Each number is 128 + 24 x the weight over its row's rms, rounded and kept within 0 to 255. Layers, rows and columns count from 0. Numbers have three digits each. The size before them is the row's rms in percent of the matrix's.

# layer 7 attention key, 160x160, rms 0.133, rows 159, columns 80-159
115:116136127119130126097163150083116148103137117150148102164113089116099110078168133129140133099133119143162153154131130128112177141117121136143076151134134085151173150112102091150100110136138142111130120123146087114101123142180157086105137142
# layer 7 attention value, 160x160, rms 0.159, rows 128-159, columns 80-159
119:102121188136123123125106123137100117140113123111097133146164122072097148133095095142139114144135153126141091091131121128099120134177099143127117126122147123129132144146154144134097058136122156160101116107118136163120149147147119150104125144
096:094120102167117096160162140157129101113066147114099129123079101100107169184161119141106130129103142108120133145145136100107091131141097133141101120106114122139148104087106145121097140127158073156126111166157147098115189125148155127105172119
111:127076073129148106140133104110090149107153151128130095153119126110119195081139154111102124116126128115165091135148156115086117113138176119140107132131134110163132144163163128137155107130116119146133108117158124119099125139056173110117090137
128:155090170123099105157161113120102137115145113139121116119149117119134135166110126127128115129097137142138108147104166070170130134152149108135116091105105126154104130143129120142122148132111123137131161150124140179135103157106135162091156100
126:084140153161081145129130141107153088132143093114121103123129083170109145130091126174118109160170131121144112107114106117159106132117120158176120130115134077146094098118093108122134136142143129128107146137151121141188119135135088116117158141
125:119119149109135158116111124143109152130128115153139130137116098129131101151156093127102128117124117124093133102149128107121123165091170096090117128097123090112086167114116113095136115194152128145097166129128099123182143065144146142147120156
126:128111119135117163085120105080099132179111134152147164151111137160158134142138122153123137130115111137125131131134135109123153137130114124131120138133096170139160135128128124112103115111191099118091133128141130150120157130121135132197146131
123:156119174118132121139125160115111125139134138133150112135139128108112094080159116099144089136182154129106106132109139150133119134135060108120122149133175114135126137124108168112112162121120092137082144098134123189120130132132071099162134147
122:115130122170091117120168142125078095118129116173111156147131163146141132144137115138153121176107111116101132121122161173150157144177169163106118129130125084104103152162139081138113106134123155177091096119168083131102124130137144140127127161
125:113106115127121135122086096161142096138173130105147122093117164089127159129160105132144102177131111113114134133113129138132098100119070124120190126128113126129178106170137140127123111170155139106123064141150121141150147131157161126143102129
106:113110134120095144143128133104117125128136087144152119148097110137123164120124111154120145118082114118151162071116112132133148124110171160095139135137149125168122128108136118072130139157068080116070124151104178108129106127127119144126146162
132:111112115130113093113158166127101129154128116101138062132099111141106121145094126131111154111112102117172126141150136115131083119145097143082101149192146162105119129119161103097107086146175136111107111173100168149120126131117150133106118170
132:078143114159153115118149134142121109156130135118112113144079113140113133181145149137063132126125132126100121151140116122150118162149123110152109132099108120159110081171112147139105101127144121142092121132145110103167123128115145153131144108
120:124164137115159145167157081148140158114182163141093110108083127090135172134183119132120138172151118128103100140101118131100154123148109107159090109147113107168141087099074138130121124121102135153164119138128139159123135128134143139121076144
126:153128140140122115138149164132120082140133146156149113065124095138122130101117119093159104113118154138094143180110120184130125118135159130127141148119151121098108100126110115164113110138143120147127121167127100134136129138094102148136137138
112:124095155118145089092181071097165154123125129125120136130144122114119167157151152105109115161146120129144107124163171118130116102153147132105153155117104114135119137158109132131166080125149153099141129124095133121127115135142128142109189081
120:155124104097131113084116109116133100173094100144159131151134149103106099135151123093174131127156143167148068125106090136132119144167119178149156155148115133150099096124144142134140144141103131140093090105088095155154132091146138131157136132
115:105117135139131131133160088121154150145177075125097101124115108120173117147110114121139068136169136148117147154124093114152101112097109153126120132109113135157125094138108113122118156185094125107136133152106168126143120154156136158114080152
110:159124146156090120177125135136125168145127138112090120140126085181119158167107132086142166100124109152119126165132125090157124098187090140112106098143103091103116168117121135151108099070129127128120126142131134120149096153156159110089158124
121:158169095122164127100137103103099144143086135119118127116152127080153078163119125128155121146100117131122147106189134144104100144156131160131141147131124152137161105113081134171101090104101148132110131116105152135126148092166124143075134137
121:161131107123151096146138156126117139137153118159082128139096153122173119126178114082102138127150151155124139157088091121130111116152107147096128152155105124073126151106127095124142142148091161104131130104098140103122114148149144087096173123
117:089101115082117085123167144134158150129111150151098146129155128126125106121075104142162123165148110145088123138107101158139115105118097136163108105133146174165130093159132120115099124098106091146113118095109144120122155159085115137183131156
115:158122098126170136126176152150157145134115108100141087159106107147187102104118128118156164138132150112139111134072150117108060153117085106149134138156123108163063128149085122151104096173140109124167115137114145148116122148121117121117119102
113:094126128134106146119122145209123124124133148122127159133135157107125128126116089123178134125148185119094140158136160109152149132102116117110116138116138113122153105126093107154127090166133116108144137115137131125103139131150164162159176128
120:082130070086168179115127097109133128113161105167112148124110143083145127133141095117072113104134115147103091136138166134114159129100131142158136163156130118091098123129139159069112104156172132134115145135141108119144109169128108128116165140
122:110118125135122126145086145145080090118154079146168061146117139108109140111119106127090072157139162131121130159155091167105113117129150158087179154167156118113134143105153136146131115129122154129145132134107153102136111135096138124112124081
118:070135140143154137114158138117114094103150103124124124139117139156145127128101110179141101109138106148154136131099156084150119106099159146146134139130146206120156089124136115103122141109098084105126119136118109122128151142140123118055134148
119:140158168158161152083134130131111114134101120140158143128119101092124100082128123155092117104133125128142183108158115090162143108125131140109143113155104143107165134129120121142120178131119181132115136114111133130140116131130128130128129111
131:124116094093155113156092144144125115129106125106133132158117111185135109100139135142128141136121117092135168111117133130157090084141145122123109111154142132159090128115126131173141125142077143134153144122124120131134115127120133117135136138
121:133156099108117101166127172158155135168131156117160142185148124129096122091116113106116099178105102104166173158118127124128126141174087104116121136129137157149132117143106136101158125137111132107069133112117139107137104101112092122152166150
122:114101152129129125122101155163170174128115140110104155097127108143150147125153105123124128145131129129223098140076098143146136116146151128116125171156176147167175125140082126092142156090120118136139115112151130139136117104149131092142111159
126:131166161149177107113160116120161122107145153106113126121110119137111130122109131152133082136129090131110117127092153116147127126119099138099105133121112162136128153093144105091123186129170090138082111111133128136108163072151136100131082106
# layer 7 attention output (transposed), 160x160, rms 0.107, rows 128-159, columns 80-159
136:126159151142160137120134137090126146105109131134128147183119142125142106104168106133118111150141109138107129135127088106113135180144161119119121114142169091113106129134140099129102097139087161142058135126095127117090155165093108118123120093
112:127132131127118086107099171114103119085143114120123124114112134136173106155162096117125089117101149117138090115114128071154128126184097155118145094098130148147131120165147121125144121122104152126119120129104107142119150116107172110115102106
122:134119129132151070111094139135138165160128121166103129120097146172103128082086129131099106094164123106121123118143139149146109123137152118082167141108150118082164124108150093145133137168121183110121137129152106133130146144098134160091115098
141:115096097141160144128146115124152110120047159138152158094151131140115160094109149164164090123115134128098064130100107134112128122144147117140131106133147126118127108112144150127177127096101120125114133129114119166127104135123093172105142108
139:125165123164110172109123116121132133116113094120153114161162105170096103166120112139141136118114128127158111091098149130052140103128110120132155135135131138150121127112137153136112103113136167129130115120101169145148139111101130098060104145
140:150161144124149122130101131147114113108138100094144121115132104120114125107169115146170106128140119109107109115130133154117116127133124138119136123097121063158156132177135102125153152158113154147145147173121117108126138108114120122151114139
137:097125159112112121080120144148133093117150179090159138123137121142166118124135116143110118140112083165152113151099156097111127167161110103122143117179108121139136090126129120117124132134122109101140105141108140148132142114141118137178121157
138:140109113105141153095134128140114138115125140147142147157098168090134103117123122114111113146150128136101114137092117107087158145133110139137143160150134120149072100117087117154139097114119116162126186118170137084143129109121129136096144155
143:125104128165112140152163178133126130120102117142143106112116113170173146110127120160070137130109114135153139114071104132137113113137146164121102094178068073127083136129133133099135100159116133168085152144142122135138118128089113142141116157
137:110116106102077182121161151122118108123154109139120091072144142132159087133135119103115141121162149131126173123110128144121099128166140178149146118145142118106128099164169119140117165125123192119133134095127111128114128116121138136064149144
116:136097097124159135136123122192120135119148101117110115075120123168106097147128151140175100073082118157144114131143149166146162120153150154122126078130108125111122111116111123131120119131137119101141125127140152169136154141097158129099092140
148:140105131117146113121146111116185174119140092152131112109146120126159111114131183081129144106102109147136105133150115099153135146113067099082115129155150127125125142136104105128091112123168118149126120152118121130087138086157173073097113131
148:149153151136135106151140173123145107088146156111154144160094082123147110135127176131120167117171110120125120064099110087160095115158107111166127094104137132167151083157122141124121111152084122150125140090149152148116118115137150143085104153
135:127153144143169113104138156094098129144186139117134107128104155097099147106131089132133119134199121147152110135105125131096145127116126146147147112109110145124190127099128100093196119130068156116102128156142175119142174105147135130116101115
140:138109149154147144123172150151131160145166127115149128074105132105142135134093130138099120135137149096086119118091157147115151111123104150134142165141133186146154115131138110133111133163175085148107093129100124148134200130110118130101115165
128:124150164111107131102119155109113113134122086121190130102152138099094094130127176126097091151164085098133126111174118144119105123110131128108146097164166146156194181132147100143126129128143149089119100081116104132122124118140110138087167146
134:166116119088153131123128129091126143111116148110173096167144113119131126147152115139113126135124101112147153133147138090103120121116162087138151101131092108191103128144114091135122169149094139143109085153136101176118160124103103145101141138
131:168112118097162133149158075128104097064154130132155143094166118109123100178147090118177072106159131158093110110096123154159141135155117127152120118167109154122138119122119132117116169131105160123128158136138188144105114148197149132114124123
123:132119139112127139132136147129161100137120125133139177148145110114131100137155109104125086136095101137122127097095132104104097150181116133091137120155109132122132141103108124072154104088119087127087132155113093121163134135157075083152162104
134:100127162134161128128103118102092153141089100115118100152116133148107180174162155126125112154111102120138140092146137087193080132124088124171098136125118149149117151151147103145155107125147136153129083143135171099117099106135131170148113096
136:154140156121144105162185133079114125144166109113144130175092133129070114114171161093133123132098135136111166135101107092164110103127130107131152116116098142117137188081110098157138170107152126101124119127156127116155105133144117141104175118
132:111105103117161094198150106097142196113133173115091188118110107130104108144139119121145126132124126157119123141119159151137171106160153117134144147133090113150112122090122125137072136128093126143115102092106120161110138140137151134120117148
124:161103104118161084116145132154139134119126117114123166138089155130135107135130153152119169142156138107139079131101134116116153124125137096104170119121169155123108118149151122167099117149144172122118106140133162147153071124148137120137129113
123:146143137131122144143130146079131175127163105143122126072134147089122119154147117153148189170147146147118149111088131113138195123142134153128103156074151118099140124157127132129121138110151096119139121067107124126091116136123105141141154101
135:115125122140140090148144114082119108135138105109129139146059123114137119118110127130055097106152122118126120162120128128098087105149137124144126115154123074153111153120150114164129162127107106086142140155126147109085135152149165120120112169
134:148145123105172150120156055148120096129145115142163114134157126119108130132084154125144081115135149140114176148145155159108117159116131094115139139113137120135132112136148144195101142144136140132099087130108139158145127132144143138120101104
134:094106112132154133139160134126104137133119106136163113096147147126133121172119131132103134068088134160098155110131123101151096137094171118135103126149154132123152164113173128133120119081087167130115158150116154134110111107080188136115123153
137:138157121156155133120108110111159104119114143174155116130135093167150129147138119147167135133093167159100147144119143128169133151146093121143126114141152121090154145136098127147125106123142121139157135108154084128126134129117137143133104142
144:168129123099125117079148131164104169086159095143162109138131092135169086115121123126136145117149123107084115101143121129146100113136165101128103115125112133138201145108127158073162078165129143135134151147137146141124133156146139140143147099
135:120123108126083125126175110161106177101127106114121128134149124113109098148141154095150143150137121115135153065150179121131075082127139121123123135108109123131146122156090174133200087115151079167115106153142152122165117132135130166128127131
137:108132147076121114140139158168110113117093122106126115128129103115126083124165122111116145127123113168182105133129134134118165151088166130139144180112188131114099140076094145103137130135127187099129127109141126109180124115136124138110138124
138:115105143143157105122180140159129112115122107098142098108162116143106154108097086148132143158103146122108136175121145112106144158100107143099133095139123144153129136137113113143122104108112144144143122146149117063132129097121151109125102122
# layer 7 MLP up, 640x160, rms 0.191, rows 0-53, columns 80-159
105:116135108124126085128126118126112139109120135100117101144110110112135162157143162147120128135109161178112174141147165115154169112165145149094127140120130093126176108152125128103150144170141134135103137156117110062150100112132134098126127106
100:138118112083104133154124109127075128103095091144146167109113134153153125161097137091144144121136097169146129120155154141145124097145126162161133162144114127111131162098113130167151093167116137163108155116118167073119126095125058115111120100
108:114137108095160063131128126120137126079123153065174112108152102118112103179156129127103130170168114127137108135086140147102160152106131161142100155159153129120143132159119131146114152135153128134149149127116128144135112139105139127123095111
102:089122114173100113109136147174131129120185144126109143170123156132135107153094101094115129144144158170140125103126128125157137123087061135118174082130074151170150131130134121120113135131160108102136104149152145112119132156145105122132135140
100:139190129125110139140111094147136135134094157134139102133117112125125136132139154112119112153101087122118173124154155130117127123102152164152089129159125148122129141129138147147130140067129149109095150142103122120073088144122091144103094185
104:097118123149096119137143169121183117138197135108144168156115119144104158147129090099110173112184118161102106120151161132131104131125125109136151096138087097123134128091126093124161149097145148155100200139168139130110126157114085110143119155
110:152157123075130123147106107088122110117176113079135114152110126108132140126134114111145131169181139096086112131125118107136138119160147128129125150100129140171170093128097135131170103056139068142129126140131099123117137149078159134147135100
096:094149158122164100120085118115113163158147137114132061129125111134094134138096172126160127135127104136137145149066101121139122092090155157077124133100133131125112158157078108130171139112165122114146107138140136153124148114146141104110105126
101:134116135115150157118125187092088161159156143137110135103155130146129147122157121134150133117131138133103137130128097132099130140140135105127096097138137107130139133123094112077121108155104154126123148134160124116174095120103167080120079108
099:118135107140150094111155104136143107160133134154121138143102102133140126117102116125107160109082106094134121158108091140151131139075107139135121189129130113179104167115138132155155119151140161088133143107146143174159100120146100115112130146
104:151133134169149127132155134137101165058110138132092093090118156059115153124096129146164146126104123110117108165129142156151122138140134114113138110135089108125129133135120133163123107123132134145176120146136157074078115111105122166113111121
102:112123179124117143123100139096143099171112142135132080115107116113095151123096147124152113149133117102164104158131108123110119150092178153137162135151122127110120139125112155156122100134127136121112123076129103155167103153135086062126156140
096:126141120142127136161126123162132133130134131127152140120106094152145145131149111132080124140165080129096140156118087098145099085140195142114114146124148098147137100114157136155138157146131153110113120155120058116090146115123123114127111129
103:183114149109146151131132144149109111129088145107131126131117117164127155133129149127101146140127151130107138142116091121123135140112150137127106126161150119158115176162118112176124147100169128107139152156100073094120125121115103163182133124
097:119175109163140147112125162097105119132163081196148121122123100142156116190121118134130121118143108158064157155127133125173151152137176133143126097131127147121131145125148155122151111145172090146116126103124098162101166155136114141149114130
107:130125100107130106111166113136128167085136147114150137116147143120146172124149123144182141136126107126139077169118104155145128140109121087140105115137122145124159111126100108112126152122085117113142101113106153115110079136133178110131090147
106:108109139141102127111170152110072190146167159087149118129137107096164095150152090122134170156099149143102161109154088114102153104084126154117119130131159151137086147189154111127081171120117107128122105115148162122146087131118132108121153113
094:143130096134127127126130135115142140122165151155153144156141144147157101127110134140157097122115156151131131088139123065143111138161180101124111148110108111121139122135139138101136168086133141133122103099143135119097104089120139147161132123
097:127124097117130103130116170136093170097134105137116169155144123148098087135131141121098126137145122152066113154140101121140086140115152128086141161168152140161169100158114106107148167107116131112144166115140137130097128151164132109087115146
090:146184121129164103163099099124134118148150179081125113118079146124158156080133136119097133096127121223135140138065143115098137119118119135148146123125157118100148082065146104110129134112119154104146129155131103110151142132109110148117150106
099:105111117099160116141105109133115145145157117110092103146128155166119171076138179115111106141159111137143121133101135114087152124078148125136137118121105120127089134153154148130126129161147125159101082137121144109147128147128114126115161094
101:115123128175112098141107120136175099121143151167135128095111095121144135147077104136100142143099151105117100098117128158125130123095125128121180134136145140120113161137064082141098128130136129143124094086132116138134163138121110077186134182
099:127144121132154115153149120118123129160117109118171134107163131107083187176129131139127083152131137098112092122115125101154102104091103102101077129120158142133134124125108118162114133080123112133139162131180134149108076094128118150132087176
098:152136121160100156101090125138138128124136198118106146100146131144129141120123114119142141125194161133138121112088142110099149115183115134126127118149118106126121119165105121133133136119151120122129100153121181154147098152099137119091150132
101:138141157136150163147128168121125153121129129072119114113110136072126149142166132095131136148161077095103142119134139084106123096161093105108158132129161134112123083129119184138111114109143136134101129111134102128145165128131117107179108133
093:127120122074110146151118119118120120144143125148104150150096165125105126150131152107088142145147096088160095136145072102138115129119119136130107131081126175115136101156128171151114135113155142089093108136136144129090155095114109132093126144
100:102147116144179138126176106085129088098106116130156114118078132089163170142154141093138147153085129128160120091144098115150099122115126168146120156131150163150144112127123172115131133125125111143136138143123165143132128107122140166151135148
102:137153134152096109118128118148132149151117133121161180124097118141126090103114128105119152138103105136104131166104096137134101158140129103119115136141141148144132128119100121127118100110177100135110139168106106129171114157130127091166136121
099:115142095147119139153132162109161077123139115148095147179103104115147118174124098151135172101184140108135108111105163111112168173135127142134116091139129159125158097104115158121099169115167120158095142137139152140157162143115094141146102135
098:110083118134128141107092168155145116113083089115135160122151080162110130097137110113112124166159143156136133156135136126120133089181121130090142116110111131137106089063138124148135148129154146167100108125085090153121094126136129177154129133
101:111160068115145143160129116184101120142146111118123118129088123133100129175139121139119132092135140143135112117131125144094108111098160110115156107066125126115137142133140142145169101135152140121145094147119117129100155105157151098156127106
102:122156149127168122089154120131148162129152107127147144108138129095094105137118128130123153122127145162133118116144132117099105168146125104128138122137110116114165182144126163160135160081142073106075065145127102139113112104106124082144123129
102:106147132124116161101152120130099099164097148133131113125125101113149134151113137180070119161081107141139132136096108116128127115099114176165121134130118121120116133144129120162125116118177109152140128106125150146112159137136129146115176122
090:117099054136135119146144147114115146146093126134155168114133149101127142108142138156137082136127102126131158131135132124104164095128119127124142151096081185114112102150103109142151124092109124166117099152157125130144110135136129135145123129
091:127125124097178120138146139114096120113116082141116103101136181118146129124114080123128173130180164126139147067106145070123120100104128084126107143139142109146175141155112120109176161077169143111128159123129125114150092096144121133131141094
091:121155154145111134166093128134079141135106158117097116168101172153146105142162175087133102127068075133131120112095134160173113117090156132090196176128086121142121135149123113129073131136112120098123162164164138141092092158109095161121119133
093:124158110136161116119122136119142107115138163140123135153142114150151116105107121157120124102130167110144119116103171157094145152133151159127127122133086153108139110113121110145116161130111133164096138127137130112126152129149127117118142160
107:104098103175060130120117143145101152135104148131163140131119115101151078124133063120097177156138103090147102093153106146144090123116135098130117107124143186100154170110089137107148115128130139137127108162143123107092182120112081126132172148
099:157124118142120061142143161161135161132156112172112124160059139121137160139112172115124105135115065148139145131138133110142126154140119116112117102147119164155141109073137124108133075152129180126141123105159127182122160105104136125145119137
104:093140161072130121155154131121105133104123081131115137142117139135117087080133151115111118146095138147120136142133121118136092111135148129109123146131167142119128111123148137097107134112145115117113107139138127157151089091117117153127106078
097:135086116107174132150125129137120152103106139152141107114115127129121109086183132141053156171180096109123193140127110150123189142121093127125144139120107100113166127144079136167102125149123142142179118128120123126136160121141088161186119115
102:134112133111174146096154122134137120146148139112099155111131142121125150107119138139098152124136151109149108122133137154145130111127106162193095123108145217100105104158111171095146113125179126138121125108111155114095146156126102123099083102
092:124141137107151103123141111117125146102135118137094081119125132140121123171140142097123122150121109133124114136154156153111106141144130147125125096062112128115144135077103119144118125145147124075066131143080111131104184109114130108154117167
103:120128119122122092178132120137119149107149136178134105125138119142127114132137089135147123118132110114107118144109103099130085177148107133132151155147122082161141116176147122200133202101194138123132114084099138071164143143104129121106116201
088:117112146139158126126118173133142175126145137121122093110115105153103146124107118130135138115157145107125103114091144100172116121129112141095140125136161127132139099132125095097125147137129107100136152159163161202159128184140116138110136084
111:133099126183100101121125110132132133143148107074137125125146123172074151138153137153143106093115155133089145102131106111160145140159116114108118152104167136079145109124139124139120133095162173098135140092107096119160131121117115115119124125
102:095158100133141130191125122143159136101109138147124145148141093149103175128137131109110177132132119122126143118086092094089089140108097108103161112130140129140108097162118144165123128165159152091147144130120123048103131107108108119105092094
091:108148125137158114146163140140119086075121173104100112125105153119103124126120095124143119106159138140122169156120108165121106105171150108155107122172167134124115154128120122104110158157087115127145162112131142173102124089120156159124142108
097:152151164137148103154108123138084156135114153146117182101107115104106135148134140113161116122179171118110125153088118164153117134181124073142158120144106134100114125138129148147103142188073172113135115107135108101112091113110128114131163162
096:141145124116156139127123164093129157139113141172144140104095098143119099130122087138107135127129083153150170103106133115145135133075128132121141114160095194141160138150118135102148109137141118171088143118121155075133117135129114151107096125
096:106131117107142082094168141142140131143135108145166159142159118122124183127094119106100117166133138141131101155142140129115156137098078182149144125158144155154124128112108120098162108107101124145155110158106172077203130103115142095120132126
096:115119132197128098152128121127103131160136107123148133130149138105128093123128160126138130109113125141106126126109099071111114132129153157121111130102155135119127149146122129159147113133171124147166089112135169155146161100138106132102160130
099:130139159133156111149121135126155118169133088150130122127133148114104137146119106146096108123142135113131114136112127113141124107145128155119104099100114098079110152127120141171170115105155060154114134121109078141160097154145117164106143132
096:113115110115119123129168102137123160116142121123116131131124130138152136147097153106126122131112116127060105124167122117161132099129128105154149099127141140150148107103123119154145121112127135121171131114102098117150079113080136064137142098
# layer 7 MLP down (transposed), 640x160, rms 0.134, rows 0-53, columns 80-159
107:126132118138128143123098160159129127133090130121161141136125116133128133144191160162134129100128118135140103142135157111139139088118121157122123126082109123121146127095147091097143143113096134173100150151134149144093110120131147126101076138
103:171137129146105166151086188152154092117083154153168087129097148088147144136121124116142146109125120139147150179171135160101123121104141117128130099128113124133146148131129130167164104170121125112127114096111155121107146133157133122117130103
106:153125097139085141123134098119115129159149131158133141093093129131087146085156138128155124093137162155111125136198129068138077155131150132122108122159117135140145156146086108139149114094116145124121131151147097111152097129166092121183089145
098:100120146105138132147112112109155096153089107082161111111116095146096150112132109142148124110104110114076104108138138094129142122130111166181135134070105119139155176130138089117111141142130137133137154142069140089112130124165111090138071129
095:170082116086146112112136153102171126120154105113154133104129120156129121137137143121096138135107187150121103163128115085101115140148116115105134153098145118148099131152128130137141161176129141139168116153145118182131113167112131108160162108
099:168142174071146137141151112122131101124114116107110141143099132136148120089149161115186167108118151118141122152149127143135152105098090127102138153105179119141153130163150166091121107161142107124122128153083160131128167147154133107124121133
115:124132161144150155146118109151086103154184161127114132125167118106169110184135048129081148119136095097163150108142106115097116144165143147162128174156143129138134118084099104138140142117121152099140145110109104155170142117089159138129166125
101:140155118138109113139081103116135112096078122137116129119135104086159145134147142130141136109154075129105118115157144122114119160134102094127158158173136124144129136134091064153121176095110137115086147132108158183173099175155142124113098132
099:096114103133124133135144136142186103108112132147148109116140075112098122097141078125102125104135101181141137127131138154127141142150156100139099168160075143095130103117102121155129119109093139146132125115142157172127164146163122141135140185
100:103146144124121143148137200138123156108122111116168088149098080113129132146129129141146129188120132170115168160146132133162151151090091162125135139112118123104112145140157110115133119100125131114120096191107112110131156128119135151137066117
098:135107109132084127129090135127151121186133163137137145138099118132129114102132138107130102078081136097144120100133112112145121145116116164167113131130150131116112134118121128122084079154134168146071164166148114125129148117158139108130145112
103:138149107130122116169108158154138134123099136151151145113156119095122104101160155162142147144109133116142114158150147076104080109138118142134089150108099106127145140154103119087119145144126102149133156151120142134097141146132141202136133118
099:164127151096103132116111184116156110119103102104100076115146089114122164129118149099168142170129142117109108132173135113128121104100156144121105133128154119115124132108134137095184118146148143129162141102100151132135153124166152111124136125
102:106081094155102130143142147085173131138151158129131154148103190121100090128132126144130141129149169059137108157140096117141078134154106125145150121155180146086101128147095137140115151151151124122143145134147107112127173165099136123098120130
095:127109150178144173163112094113140088134106132132086132134150090143063087102158155144121103082092112080190119119138112153112130111152126149139126111123133135120127123121132118143104138106107105125106138124127120107175148139137146143122172097
108:148120124129092105130094133134136147140120099169114109120122111146109118166077061094100148144147109129119154093125119138154116137130187105138126179125163113131151135139135120148129148123126140108130143145167122119152171146112116102124110138
101:140148113113141095113147168132128156119100146120136084108093120130133085106121120131148148147136145076154105110132128131124139116130168140123130108147104088141147109155147188161139153109135152139119134130115112093109131113145106108147111138
103:131111138112128132139122129097078156195130099108124097128128138093131126131164125135117159111141123098110127137101141163107135150083127158123095113123113079120174134097128114103180112158154175100129138142147083163146148146126181120106101139
096:119169110131080087117154122124126137130121106146130121103160092162132146119122144145084122111129127112145157163093129168133086128140108129108129169091113116118131126135144172112148159098096149093103090117113140143155166156132132108141147139
099:117098130103108154122138126122143148159122133135162106150145104097140117173156091137146169150094139097118127125163141140112143124136119131103088126094093133170166122161134078110125127161105135114124123129083132142054106119168102112148132127
099:142126146114101141128143129101146100132122128164190146109088123098122118142151087134131105137082118157085109142151113149161122121163143138125107115097171135127120101119127123123139141156107136096122115161105123097106146101112105104164137133
105:109138130140093148124102116128141128133100112143165111102118143147171168123107114158136147171108081091108121118169114114137088153114126051173079141115121132195138128103109107109107123108099163151199107137135137116114153153143118107141111087
104:112142116155168123173113125116119190126140145062120122139139136158136142115153076100168094102157124134118188139088146145118121147108089105127132111143118143096097125090116135133138161122074105109145110142132163178111127132135167123099089114
100:119117128167173107132158150118149108126179099143098100162130116139127117120119094143105103107109160141156148165162084136159127153070094126149144108082095156155153129154114144096097123104103126152129133152128149100106158145142099141168130128
098:143126131133153163109150145135117123137146127219143089128110146163142147098130166148154130129108107137068064172155154084148140133158172137166118099143134112124121139103155109155120123129123133133148128161120144118122097129141138114085128143
099:129160096147157129143089111138130077156177123107142127118124127126132124111143094082125139074122088125122151166103147154144131112116136151119098133193127123139099128125143101095108118106120147151157110149123112139165116155137139130163104142
107:131161128117127126086171137112132140143117152100135080120153124114114140119126121108138112135083141143142181161098129115150137130151103115120090107182098106132104127103169100157110116095121152138185159116158120110131137142124138144141166147
106:153151147085131133135147123158160115100120111088108124151098139111162132106118142122141110131123117143153153108092102112134134139141170129114058106117087151095166118197119155158140139108103125112118146120155137057141152100137129148098132099
100:129166117118104155156137143148126127143115137079121160089105098129141113105127158145125095130125158119118111158146129111130100104167147108121123129175144129155109117123137076114100102126120124127141087112139145106124144120131118162175124073
098:094193103100124114159154112106150110118129078132121122105105094115130152160146146149152152085114090197113107170132152145090134107076152136175102109139124138123156171134105076136086135140127114111075134092125098140150125164145145119103100082
101:114124156112190154093111138160110101158139104145134153182139104129145186093139143153141141099154130150133127160138125082104166145083124101138132134161132122100117122143125110141122100127069118158076181141112115079129137126124128124107094085
107:146092155136122183103130131152103109127119113109143151145092122154166118149119099098115128079155105105129140146177129142167163120148122122164109123082113091122135146113164101137071146156138161115173149085078087132111156129137113077085091130
103:099140127094096139100090100111128143116142155123158130128135136140083125100159155098135142127148147123070166104131145138115130125118116093177127119074125101103122117064109087110154137140098146134142106138154171120125101104133143132120138165
095:159102114177124148136110145101099131117134139179103117124135102147095145170154131145096123127144105117147116212150142136090098137149084095149151130136115113126104090134128126140100075150111161137156117098154115111141126132126137120128128149
093:129138169177151142143124151139170106169142104107143148108133120108139111141146101148113110107120106116148101143123152151120125133168157100095113101132109137095076112138183140149113126130124138098149107124129126167091122127147090106119099123
103:121111124108145108103192148142166138094150135118149149098195094097140159108073091142143104135158154131119114162186116110131106130149112124150084079130157122106125111114143163133174138118155134133119101115088136108127168088112159080154101106
094:120118144151112092079131078131108126144136094155101147133122164137148141132148146122127111129138110122115159140112141102121121077098126128112111126120146155129117098172116107162122157122107102065179135114108157162115112134117142132084113126
102:147117108122114113128190127151154112116114129130133145159110140158123138120130107097127168129139138142122132054123162115164155136125163094104129136154132133122153145082080139094111095114147139154137121161110120124145128131120187114128140136
095:134096127125110172112136123145137101100112169095126085116151147150109099112135113137149124153091154110121154151130151148122143132102156152143123119146133130145152145169097107096084124131111088099116110102130163098124097118147116103103137152
108:124153123150111116160141125166122189115166099120103113129144143133173106159141147138121114151102184145110142123101076095126129138135095114073139142111127112148129126110174107088089158134098114097133115129119145110146126138086105090164119156
097:131118097085123118168107145154168150141135124156113165130127145124091173125093139135146079079092157142138069135107140093117097150137198124124157131121117136109104093105118123121177138150151127115122143110135107102111119120115113123062167121
110:144160133133110151131077161115119148171068119109128095123109137134122131120104114117152098115111086123098131118180183131123129128144132156170183155140127115124123106088130140158117141150131135118131141180119113135162138108138136122152103128
105:138148098149143144140147108128125064138125097088202124127108128127123113125156145119141139144109088128105132147082123150112167107115115115155120110162116148132107134124143137131123092146146108142183096103154159114114110156130135142123106064
100:146160097122116137096084140141168139127121114124132101122139157147139148159142085129134114136176139125173114098131137132140150111125117131138142117123155156131136137082079152086113106109063144166075159114107084127129127156107143088154146057
093:138145145155113165139144092136128166154109112106133096138093143075096128135143133150090127105099141142115146117124109120118133103155103083111114130129174161104129117141095122119080079154161174138143092122112110105155139102137094137129132174
115:138161120119139126113109131131128134139130124091117125153129151105118137107143132112148110103158128140152123118151156149101134110105115102075124155079164120107132117126109144103093094092132165169096124152103120100132078155142123155124159093
110:101132166136119145148121118101082108120109115172158114138122110116106124134130105096115157117121143162111103101085136145096165108131057110130159115130131093160107115100132178135130117132124157107091124147092144157107123132125139132113118175
092:135164098118116083116100145185120132137110069125161143128133160111148132146147135151122143144090125125139115086089123113135141140114065125145139130102119085117118136126129170135131126147107079149158105150127109135117126188139144138131119097
095:173127115120102157131142143149151081117115131107142081146144146177142120105153171114083103136073116133123115086102152088116127137098108144110099115110136147075156156117081139132144090126121143134133077147104137135148159162158136120089142126
095:112130104132131135101103114117121095142131132075143122122145136120138121109109127150116132103122149123143105130158085155109160130158126134166113122119084107127163127113119110155096141089119093116121107123138152173142101097142151113155135140
088:135082098171152143086113096119091142081133173129148093121136164151129097136098093151146140092092161119132134101096094142146137136110178128110139095112118128154146114143137123150131147151137095139087158132173101103087133121144092150127186119
106:132147148132181123191103138121152114112109127132127135111126124115106142154166139074171138162145075158156153141134146147096129140132109107152105112113101166118109150104137124097131126133124131162087139108126106160173189118103091144107075112
104:089105142124157138135124149130149156116108131147127105130170077141097096155131159135084085133135122112162136140154127141132120180111138120133108110141141138171126089132135097109113161101155138187161106109111093128139155140156143104131112126
103:129123096177093151105095124150161094113136119116163095162079098107136127137109126141134143118121151126157142117131086156141078134114143169153155117144143113150105173133092136139129076109097154177156155073126123109127166147177119100113142137